Weights of a small transformer language model: width 64, a variant of Muon for these matrices.
Each number is 128 + 24 x the weight over its row's rms, rounded and kept within 0 to 255. Layers, rows and columns count from 0. Numbers have three digits each. The size before them is the row's rms in percent of the matrix's.

# layer 6 MLP gate, 192x64, rms 0.184, rows 143-191, columns 0-63
087:115122121102104099084101116157152137144127121130159167103141095116126136120114104103116160105128174148141133120149148125148094166085114165112109108134176116098126120153103144110096178113096157
099:064161129169116127121135115165108139119093119134133078154108114166131114101166131138110152159132100107127145158098136100140104129174165171133074152125125134130135139130100109138145122145109101
099:113129127082119146126129118141120109112130128137159165144131144106097160123136142147151173091115159158122141094099127181094110174115119139122064116124124147132150173144115121151181117133139095
103:087122142154160155123156136164107070128135170082122105121120136099170134105129134082150097127163113152169122109103105136090135127134123135150137120085127126130145119148137169098116161150147135
097:111137134157139143147151116115105172114107071106123128124160151135104135120168119158115148146140155120142152138065159144120120149105074122127136114142106151089154105103122118134117094171175123
123:113120167141148150072137127142075123145123144104132128146110132150101149131130138128126088133142144129099121072149151150094134128183143121138109134146118109145114122140145134148166046158140114
096:157129148162148164133112136175154108108149093137167110111115155139122169079148146144130099130134163137122131087160141115120075144103142106162138100119136111093153126167172134131126112150115142
084:107111171158088104092113154118115161135127138158117119110152110147114171114107122142094087148147139101144149144104162159156164142132121117069158116130097118119107121096085157159115116125142122
111:120112102100139143192104127121141144129154128080123180116103157124127102126144137088133113137123148136151140128142139119142147126092177177138089116137131135112104130080166152166125150140126173
095:167134149145166164136098068156124107124100115144154139131133128135120113121127099136094126122138161117142118106120153099102164088179134173084157103126178124172113131151134139122117144150132134
089:095167097107163144124149114083135127170110121140161123156127126130123125073097099135139144118177143100125153133130164171152132128106119102077118114082161142135097137140126131144125105134161155
107:107154107132074122105077153139152117100140067108147097143114158092151132126119111150089103120135134115115135135138133158129135125139115144114159129133135170137185150112154111171160130151166131
095:146114128123130130099120100109108118096130129172113132116116105140114149090156148149108111139117072137136106088098157121121154143146142129102134131146071154101092129087121103118119059108094108
108:085125146203103133099155133087082105184104114109147143141114141124131138096098117122120133123103123161138104108112119131128126137124086117117131118122177137101089147152134161128116104158113099
110:156142119101126155102108113101075143123103124137128118141125121124138120097077163159111120116103094120172123138130137119127098166157119089108127131136045121122111121103133106134176110147095131
107:135118160154119102122121137091117138091144128104101123176114122119111095099150114131113162158142143166164119069093091123108149137110155132089144091108101151111137123110138124128149141105123069
094:106109089111162140119144098144099138137111116158148121094129145173140109100134080153129172090126124112127127156105111131134125135153113099063117118085145152165083121134127135147108137128154088
101:126167127143145137110143128142084145144101098123146089142144135130115098146128119123113115113151118117164119157147113153092083100143120144154068058143117147080111162141131167117130123160132126
107:091143148132077132139130095110157099155138109107116105121117148145168149065101153117123087141137106163144174125114131133092111093137113114109145124155106083167104117127104122111163149141127125
103:152140154112129095159152131135084175159126084135118169115093151117180077099148134110108130116121137075149129135122118131130091107101125129103155117159128120156091097134117133111128114155147152
097:097148098115122131088118158102102109151156076139094106149133164110130161142097109096118107117126159131125136149111115169143133136126067142135121152131131174172114160143120113145120138145119076
081:161112159115150107135144120090143113130153164129115149178166145122092163086117104171112133160129127127132146138142155140095158117118106111135199105093117100114160139133141130111166146135115140
096:124131143159137133163128098094118150134120119141104146117172152142104120141123115127114170159142098129122151121128087122173175097121126171106084124129122157153171120119101131160118174107179114
097:093142121128137087110065120140143141151133080132132094150089106124136150170133121128134098110120140114128102116133098136133113149121118128155134076144132187151108159172119166168116130128107105
100:120117104145106151124136116095150083119113113139100124138108153066149146116133154089171163124134116086106109120133149172125097111144138141117107153097124145119144143109107078107142076129134087
113:064133113103103103167124109092159137154118093105084158100115127099116092089157123141122139112104128112102166109089117102142146148129170146166122103111144127131116156121143107142144152154109134
113:144124160125160125113133131112138157140139151128138126108106166164138104134078129159151121139083136138142127085150106170114132154123069138125120071131102178147143085122148169137130156122126111
096:106112163123148083124114103115133148156123110112131134100120119136121102118118157089134077161115109128163060135119112113154112119135153129124136161114134129193147136149102159135140155121069112
092:122122122091114085147095154146130161116129158143077103108083137104157142092165148111138126153165089147135093156129136162112129111117121136136138164154118147163174106104145093111140144125137103
101:125157136119140150115165091106132159117119092091152129137142153091145126146164119109077150126147151113082094166121164128102108117151115161151149165155140096141141159107110122147161149149129159
097:152156129118132075153120112150137148111113120125100137129116126139178134135133085175122132127162088129146128167179108121112157142094148118101088100108117126114121155183135111113176113138149144
100:143129121163140110192139081154141136152167127068149135099104120099152107125091109137128133138171107125135119140090109147095143129102136155147110172164128156141136130130157102109143089128127134
111:136097145133150075119176165132154090108141114140140126130122122184108075141136114167123152158158144130165090159119140149106134149115133137144139087104125094134138110156133096143126143106087123
103:124190116121144119126095131127063153131122108139144139170143149145164135100093129121123103107103150120102152127121124086123188138130117083094115144101147152104153111134146163123133131143167137
101:177143148167131117132124151140145152102113108131160158127180143157147101153140133125132125165118132114133106118122105136171117104137087117158142148149115194135125123129167173117088120090151151
107:122143133135148153112148159093090121107128133099152120125174160055120115150138108117137080099119165166121112091115137125130158159121182110135119160158175136131115139112128122125117123110138103
097:080161147147171093106121109115151173136141101134123125155122143160124166111129170117145134171131128156114136147094121105140152157140128161081086159130154167110126115116124141128090113122156154
099:165154156147136119099118152086093131118125154128188088169105094133119122102109112140100110140129120133142144145120138120107105090131142157102092136074132094129129133135115076131105110108116085
108:141179105110104141131096132139110099165116151161130140111124113165103121111170167081121111126134124137119113151111080133128149155105130109129112148161123113085135150109078176149146112170120139
089:107125111123109138154164128095113154132111158108109179146123132077159101128141116151107120117096151144152082083154109141154143150080091098097133095134156155103102104125144149128124118137144102
082:104132157135100144108123145127097106120121095154127133123106101087154123149099127131142144109147119111165130120126118140174136067068141111142171117150163124098104127119192144118156149100128116
092:176152132111152097115114100124109154153112107106177150118113117101150154136097126158137136115104129170162101140122143087147153166170107086120149138170113143095115127106145144124101130091120154
113:110120164183125136102157128066109097142141117129107122133094132149097110080110132123104175149106146132127133139131140124105112086136134124159106114110139107162132139177162129111132129161090090
117:089131173152163147132078094130138119103180143100114118166176124135128103135101131144111124164131113110122118106101137074136144171116104089095145105127100128155131121130128119138142103172133123
101:186114143155143121128132172138118141091148131158148120161124140100103126190148091109150115164152128108111102124120105133089109114149104144124123091112126126183129063129131126107121124109111128
104:139154146140128153092119131141105121162151102151092079136131132121119150128060177118128135132141119150158162115099167133133141132110148168129131148138134116133132192128144092123135146171096161
104:179150152132154077131153100112165141138099132133149094080146136163136136097116151132146120119119133123106135154110112142119157110089126130147091124150112126122143154179141148087111135085180137
115:145164138101088105117142115149123138142151102136159153084133109145090155076096167100142099141134175133120169108106120153121101129135153125126114103137134095139157106123110112175132115149083135
106:154115142109144112137119136157122118161124135103131115114194133052144127139147116113171134135162125104131142093150116127096157144164155154101129119138109144126159139143140090144185110116162110
# layer 6 MLP up, 192x64, rms 0.204, rows 143-191, columns 0-63
092:132114124130118173100121137162131105167138092087128126131116127161154106132100113135132140070134121114163094095083167160136132138118145149147113121117133102179110154140139151129087142179125151
120:140106131134125090133150097157119150150125130081142171144083102110126156135145134128146176132183107126148137095099149145110136125109120152103108095162113117088068122125139131099155108143129155
082:130100166142182106140073117131141145126128148170107088138109161130115138068112156135131136147136122152122164139147130110133134140127117110134113124083093125130144086075156147162100109123101120
099:082142139094145121196120147108094115137103167115107127144074145106112120094158103096155111121131135120117147121136162120064161149124152119141119123128144121138112126105135134134162138121160174
099:128133106117140100127150124111115105124109167174092098141142115136162122106091152179196169109109121118116095160160119153137148143153136145144156105110146147097117143088111128150134115100107136
107:143126108108087139134142111170111112167131151133111118124123121116130115106168122134128076117180108159120130168111140106098138121123138119122120164075121105104118144115161125076172107185127142
087:137099114126123141129148138109143110136172109143174107134131158120090112142125117136132136156137060173143089108101123085194135097096112106095109128095114124144146141118103130121148127101160135
084:183164142111123190136138165149156135114129155120141110120152127144137079130189126155164089157124111178144117114147143107114153117172137130093133128123130135129162152112114142113132130138100115
104:159115133131167159140141100127104078123127160128188121103138145136076144150140120140141114138118132113100152108129156170139085082103180134099142115137108085130130127115114151124099133142117162
106:137134136143111142144159134162144113073109146154144099082095069125140126119124099171117112118129127160118109109116121104096116157148123142075159138124146088113115109156117105153145101116107082
088:101103157110120157143152153105087148143141160133138110117112066142112081119153134110111097133143142087125164141138140152119135146135184182116102122127167142134105154118114104125145124149094096
101:150119121166154085158144100125119094127130108093097154171107137140140136121112113105173131134110131106161102147144140125109116099122118136075155099107103133129096187155139121163150092141159125
101:119110108114113147144152115148146154139147115082159164126144167146122106155138104118167118124139100146101122181123108153108105130092130121161126164124168095152142132151164154077106096145148158
111:136105098094164129100138100177094053164116139126138137167134133123111134132131093126127119095166167136128108123085145115141126122137121132081139116107125123075108142144158145131124117149145096
097:115165098135125080132137165135163122134150126100119128087142125111106086162131172100096122123152146111091144159120103146132139141149138103164109161188153130119114151096127129095123161115096125
117:097133089115142169151129159156118126083144162122124121113152108106175117107157120077123115156127080104103142132101118112136122178137150090133126106135106089124138143126094125126132100156141177
092:097178129139106159105105114163130134187101121074139131145124112141121139119106149089141144130141151110138118124126091118106121118164119136141109155137084125081102154142143103145172118163085127
124:161143158175141150116138110092135107098153131156125147096163137130122123159129157121133149130147108132071139161159165073112102098149137111114125132150107074156095145102101137123112103138122125
102:122123108124121129129093154095139130126159173080090111110115174118114156142140150148158113161119139113144152129173138166099131106117107105166100081135089137148136103151133125079164140135112128
111:108164123093126070108138104110148114130083124111131133105147139126091148156169172149154125123132151113147135129119098101127177109105164096144113121131098101109071134112129113102134121175118125
088:113120185115131146091144144121137111122091140123162093120094108132124145114111178130121159126114164134141115139176133118055140140194132111128150120133101128145143101151147138123122132127083142
085:128109060094063126122118112135147129140137137144105135153157072138141118121138149141112077113129093147115145135146135143112109109110131159145127098123069108122155109125167138166135132164134139
092:142103111130150133104157125140103115102128148161143111095119124124146142161074107189129161122143102066109100135139095160141145134158151139108131103111171100154097123135128096139112090108127122
089:091111147115086108137115120151113141124112129139130135102110173124105121142162104112170098131122101147117117105111168108130082087111094141171103113121070124117137112153101145118146120163084095
087:112132115162094084070115145100102121126158125104138136103106120145132185118122139170146134112116113136134140151121136178109125161138088078139106123126148101173164124130112076137117121125131117
104:107145125149178073082110110132086132143122124164141160108115147139144144111095125110127126147095110122102146115156138177147171113086106145130145122124104129107164140111156119098170120132116168
104:164137152148082130123135193127125138125085118149130104133149122141117095117140119143130128124158093113123120209134155161140162161129170130160111131136165140129158142158126114134093101118108125
110:162178073141131155158169118119108119173101151112097102088148133113114129131144155128161108140090092138093148104134142119094084133137163143114122107157126135114148141092102130116130138122097109
088:166156125113145146086153151114129117166134119121128078123148120128130143113127158126128144129126117110149092130160115104108130059162135089112124125122086096058117108130162110094152128133125144
109:122130118122134120162115115142093093167121119091137126166120118100143135153130171106133125102137095166180133116129124124127127125160093124138112159188099095157132132116108152131097114118189090
101:155101161113131120123109110104148125119147069149152115113120126108138114180115115125142133138118124108141082119099125078132135093113148152209179155164115145113151110125134138108136131112104121
107:155120156133134124123141152139138167155124109115125189107122080117097150090148124095100164129122143135153115124153157117161141133139131144116108114143083154129112120079126155107181086121104096
109:161128148095103120134158162089103115141128130098121122117095126105128118126175147122094158158136123114166061112081110134108134091124150127125138063115142137134148126143122153173126111097127119
087:183102105122125136137154160126097098115090132138117139129148095116156147138180109139124137151102117108133113092177147146141141134153107120105113139082119147119157082107074089127122132089122131
086:148099153115177117148110094134110135145106173132171115088117087119134127130142132085112115097117114095139175110134111084134148161145107112125145132114110127130116183124073137128149140158122156
101:113093158104139146109120126114160171099176173120130168122075134162138135117123124118105137145142140150129130159092155139111173151118156125164092120101160141092154135129119149153131163096130127
094:136143121094093167186152190109131119113126125137136111139163093126148112101136159108154131135121147147102107111141118119112136129125135129124199135123098108108106096127084139170112159123096113
107:136072142128129159102120137152112190120102111160114167114143163179128104146163112122117116150109111143122129114178149125136082116084143158140139102122128148141125160164146103131124131125156104
091:166151148112125139194166135128146117113113133158117136139092142131105130123078108150069156139112090143129132083132114117134149084115110146145143104111119081136076120106117136115097119114136110
111:132085117099077112123143122109110134117109124117091127130108114148125097116151101159106153160158107121154122108144164194110136123110113125151126118136139098089169105129136098177084128154097122
074:119128121125135097108148180125122132134105064111175170114157133114124068132147115129146139134157131155153100136089151110141124096136161105153082141159106151144126129127151166163148111132128137
087:135096142165112127143126167120108123123142073089143127106138137112093109137101103114138144125084141174148125119090100092165106119118148116124148172118121151136113096132134145150068135142087103
114:119164118103101107139088147126094143141141146136157153134077120133135122107100106101124119114148089111153181112116113122085151146141160160139092139141097180142139111085137120175122114130127154
093:131138103161097147142128125099135085101155120105155120154117140137090127107114106129167120154127153153138175096127101131063094132121114138181132098178122106111134159150122121169104131127130111
089:118173118139082119153133141175172122098129140120113127075146094116136132172107141113158179132167087154133157153099093158114125153133104112105139116134104148130118156119088135125131116147116133
098:109153141156058118143084115144130163045160134155124118130105130120152122139096115133139106101162107123113139088139158108137155090128133125136090112135104158146141127157137125132152136146104126
087:138126115117143120128098159111153187106116113144099116156135119128094115106100146118131154128141079121135215075139107105150094127126113146074150141135101154126138114132109110143126140136110136
099:138125131132103156092111146166104190103115131132156107156137127124125133126119119121124117109088160101066119142102117114110092118130148101105179151110153126195148130137116126099136100117119157
093:110092151144125146109114086123124148148208102120130129092115155129125148151123143113112151108093152114106149142097107115147089125137117121137136086139108163125132144136108093174095091151094119
# layer 6 MLP down (transposed), 192x64, rms 0.348, rows 143-191, columns 0-63
103:146165128127102138057145115099158125109122134143119141131110125104127104107142127108112123123146100131108149149143151145105131156077132137097106129150138102111103132110105153141137127028105117
123:130132171104108138114135117127119139106140113146171143160131086078151174137159148094143163099110137147132128129158110123136175143089115102131137108166133138127101111140150104128140115067105168
082:122134059102141125110161136130155171150133171124147127150106136147118051114140124110118147145161138139153127135125148136118128123165170139097102141124154136105144098146156153124178127153146107
098:098103157114141145118198147126130127161119122125146113164115130147117161124117135091148125113136124124077081119126144134070112111108114098092110131178128140127135105088142087124135158153157113
093:140107114125124152077129111170114160084166089102100120125142096149080086100129114132118153131120140129150164108103121112120079143125097129144148083126119143121134126090125187125106127131128111
096:183149112069116122125147086128134136128115095142112156119148149120147135134120132088142110083169135168131136118112122116115107108086134125166133165107156152144114132150128121114127141049125117
099:111144160113172110161129129095143137137128130122157113138131123161153195137107103106147146114150118119075144123126150119157108127127168100126158129122110149161190135128152147141117136192146125
093:142102090161112127127124156137081108135146122148096147095140155086118178134117133131135091158105152094106114079109142116108113166103121164113088176145139109124114110121082118136136145114143129
098:144133134123140112120074086126155144142123139155150157141145141161096175115129111162152128105125107101156112130115132142132123118147151132141123064158145154087123179071152140134112111162117149
097:162158095160085139132143103149121136108122104133142133093100101095119133096071113116143122114135117143125116082164116084076140132126102103100148144131170096156128115137117125163124109139124089
092:149177067114140132130143090105171151127138116108122105120107111150106076132166122164134156080152115158136115142163134143121140088115105162142123068126117150106138156133127144123125121121109138
098:141143103127111123137149124186145138105100113116110108162098121109112126130122131150107108077115101141086120149135151095124129177079179134124122179148105116160126148130141139114117158104157086
091:142121093136111133133129130128127152127149124079165125135142146136134056100123106134097120124149132103097149119160141161107182130149089161104116108148114139088182154129101133153121105104160141
095:150160114124131116107097128145121103091149096148150102134124119123131152120147158106138119129130075143143082138120076127170138146164098148114085118089117147084137154139135132117123095075089133
100:138142096148146117142124132183119139126155169141127150096146154134114061106136087127129101141157126166116160113090134157124118118157143139147121152126142121099146149096103126126085128062140141
115:145162122094158091126128131128137116098163129110158145125105147102124157138144052141160079156107105102094138153088139090140112157145089133140141143111131150088139140112101146118108113133120136
099:129142109101097125128182110113117118106110116124146112140155102132145026085131115147128100127097116121162138145113121107122113125166138122086102135143165153158091133114121136121136129098148125
127:150145152115126145128111121041131131131137109120103155104101125139131115133120117091098109095183111158101139158121167131115082134101123139079129115143115090117121113127114122157148156145099098
107:102137130129104129136067114147116126150135150099137092136118143171106156082144115116119134143087117117168123128120123117132140110136143124152123138090117175118173093163112163085113115071107147
105:137093116116123126121127109148141110110196124151133135116113150097153142106151093126130063123103135137121138145134115164076176142126140166161116129169083149119139114126132125144135145168158157
083:119147132127178097132126098160145120167161174135127154130140133178155117136139112159129139138111112128160121138134142144130113083138156129138144103103137106125166149121139119127119096219150102
080:121144173101145130128155163136125117115134137148115144138107112174154126127112087129145149161120107118133162110109121124147084128107066139158131134148126132140198156146060145130121125101116112
094:143132192116116116156186146158173124141138099155111120141109121093129120142122094120180111108105117106092105117136132120099101122111162106128126168157131130121108119084123159086114129101114113
095:146135086145143103121161074170144131076088109130111110137137103122105194125116138120108140167118123139133125122125149117109117120109142111159132090123143175166109143138138165154116138177121122
084:128116139143125137127123116131121139113165108094109155109103110098158184105154152109160156092118122110137179169117132129104088159123123148154110149120077167124161129132121077103136143150116104
108:103146100160115132139088140139128151117174144115145134127140168074147194114127169126087144120117129109142089106120111135114140130121099171142137128087127128130138090145151158109106082106111120
103:137141140098105114131142137125150106146066098167120126119103123101123095142094110122097115122100124129105168106114121120091098155147102116087114134172102179129120141143149115093138122180094119
116:119173120155149116125111137131104127135106120155082138096145131179104186138123118120141087142099115078145138146112158136098109146136147125092108122130131082128132124080141151125145188127114131
090:122151101148107116073120151114071120082127116143105125105111122133108138101136110135099131157133114172119143102143122135148122100103105153081151186134112134140125103147102132085131134083167132
100:113152169147147113118138106103150165142140130162156152119111129112118110064147139104129165129152091126156110126137136125111085119105110150126083156129162131152055092122137146132160144130130115
096:134156132152127131152140117117095139138151113161140131133082126125153066153129174140139177136097123132113142169075120126122142115132130104136163165110091089110156103154153113159145125130146089
103:111154137120117123197152105122122110087140154125157125120144128127091165142135101117155121096134175130166144114129139141148093136087159111131146124151081129157179132117166134137124119133175114
101:117141161127130100127099153162130122111130134107136128124156160116109074099132172126111131098151132105158157186142135112130134172133085139132112118125144117120102132151184071168150130137137155
087:096139154099137163155159100151130118126097140126091107136122102112113176121137114137149149112152120105147157173135117154117104079070138105132162117145145124179115149148158137151161138108145103
077:119132105131123154126138100154116126105177106115130126121166129151116188174126126130147133112123146157087131139104128145100105128088146109087124117134092110154136112112135150145104141043135103
100:132096124078123159116095121159120126149126112093120116137103111157119173086156133133155142149148082116129114107140135158108152123152137058161146087132098122110138135106118144153105144161143156
094:134127205142120152144133155102116126146086140089137146113158119100152110166139129153134120094139132135152123113103102136120156100104132126183149110154118130149137102090165125088133158093132098
103:112137104117125158144147142115109141141132148080142135086117160110119116114103190077078134133140137168152124124113123127113105110095141147155158108100105161171135121094108125098108107083120137
091:117077135150143125138139096114128111141085090139123114151153127142173149147114147160122137134147081159089165142112125104110124144160158090093131160131121178084134113151141126134130105113149088
108:138052125135141151136127110119138148109160106105196122141124125141110133099153109090146132129122103166108181128137136105161174106169122146149133141169139095147128126134144145118145153116114146
089:121123185162110155130113109107109117109104132161134136120129114110115096145120141115137169133146110163158171135138112181146113103060128113129151119151191112140123112112172132115162121128135123
089:119136118132147093115123162104169129096135118136138135140115131132106145088163152127126165093145119126124110115174151103119116125143076125134109110103128148160104134123119126177089174066130176
114:119121102156135133152119129116085120109125147146128140119129151109125109158108100129154138143099152157111107102158166147121078093127147104084117134088140119144116171138096184072121153091119132
092:149089150149116154111126124122157097143104111137145131136147181100118094073142140086127102129143128169106184139161085094143146155152121130121167115158135126106143138147150132169108114121131130
097:143138159078155130119084161126094144118147139120118133161146136197108179112128155160120119136110087112138126121128117081137122134123189143106140141136159142141154083115107131122124164119133123
095:168161083109089109139085128168121140125107118098131118151112127074132125118130114102163103131104140139096077115117119131118175135126140129076129141135137164139093135150141137170168143116117108
091:141182111122130135120162079117117107136172133122117133106160118100150153141137120146128104090133113115130102179095113133110135106096129179158115095111123118086133129172164149161103116161115114
098:117119087144165110116063113126096151085118149145134131143107104152122082089128152118118125108130113147138161134155091195121087135125104134115126127119120162142129132131116133118074122116093152
089:105128094151149115110106120169150124104107116142125104117126160152096067148146143141119094116108114078132128125094159090148105137170131117086129101170105125183154154109129139128114106126127124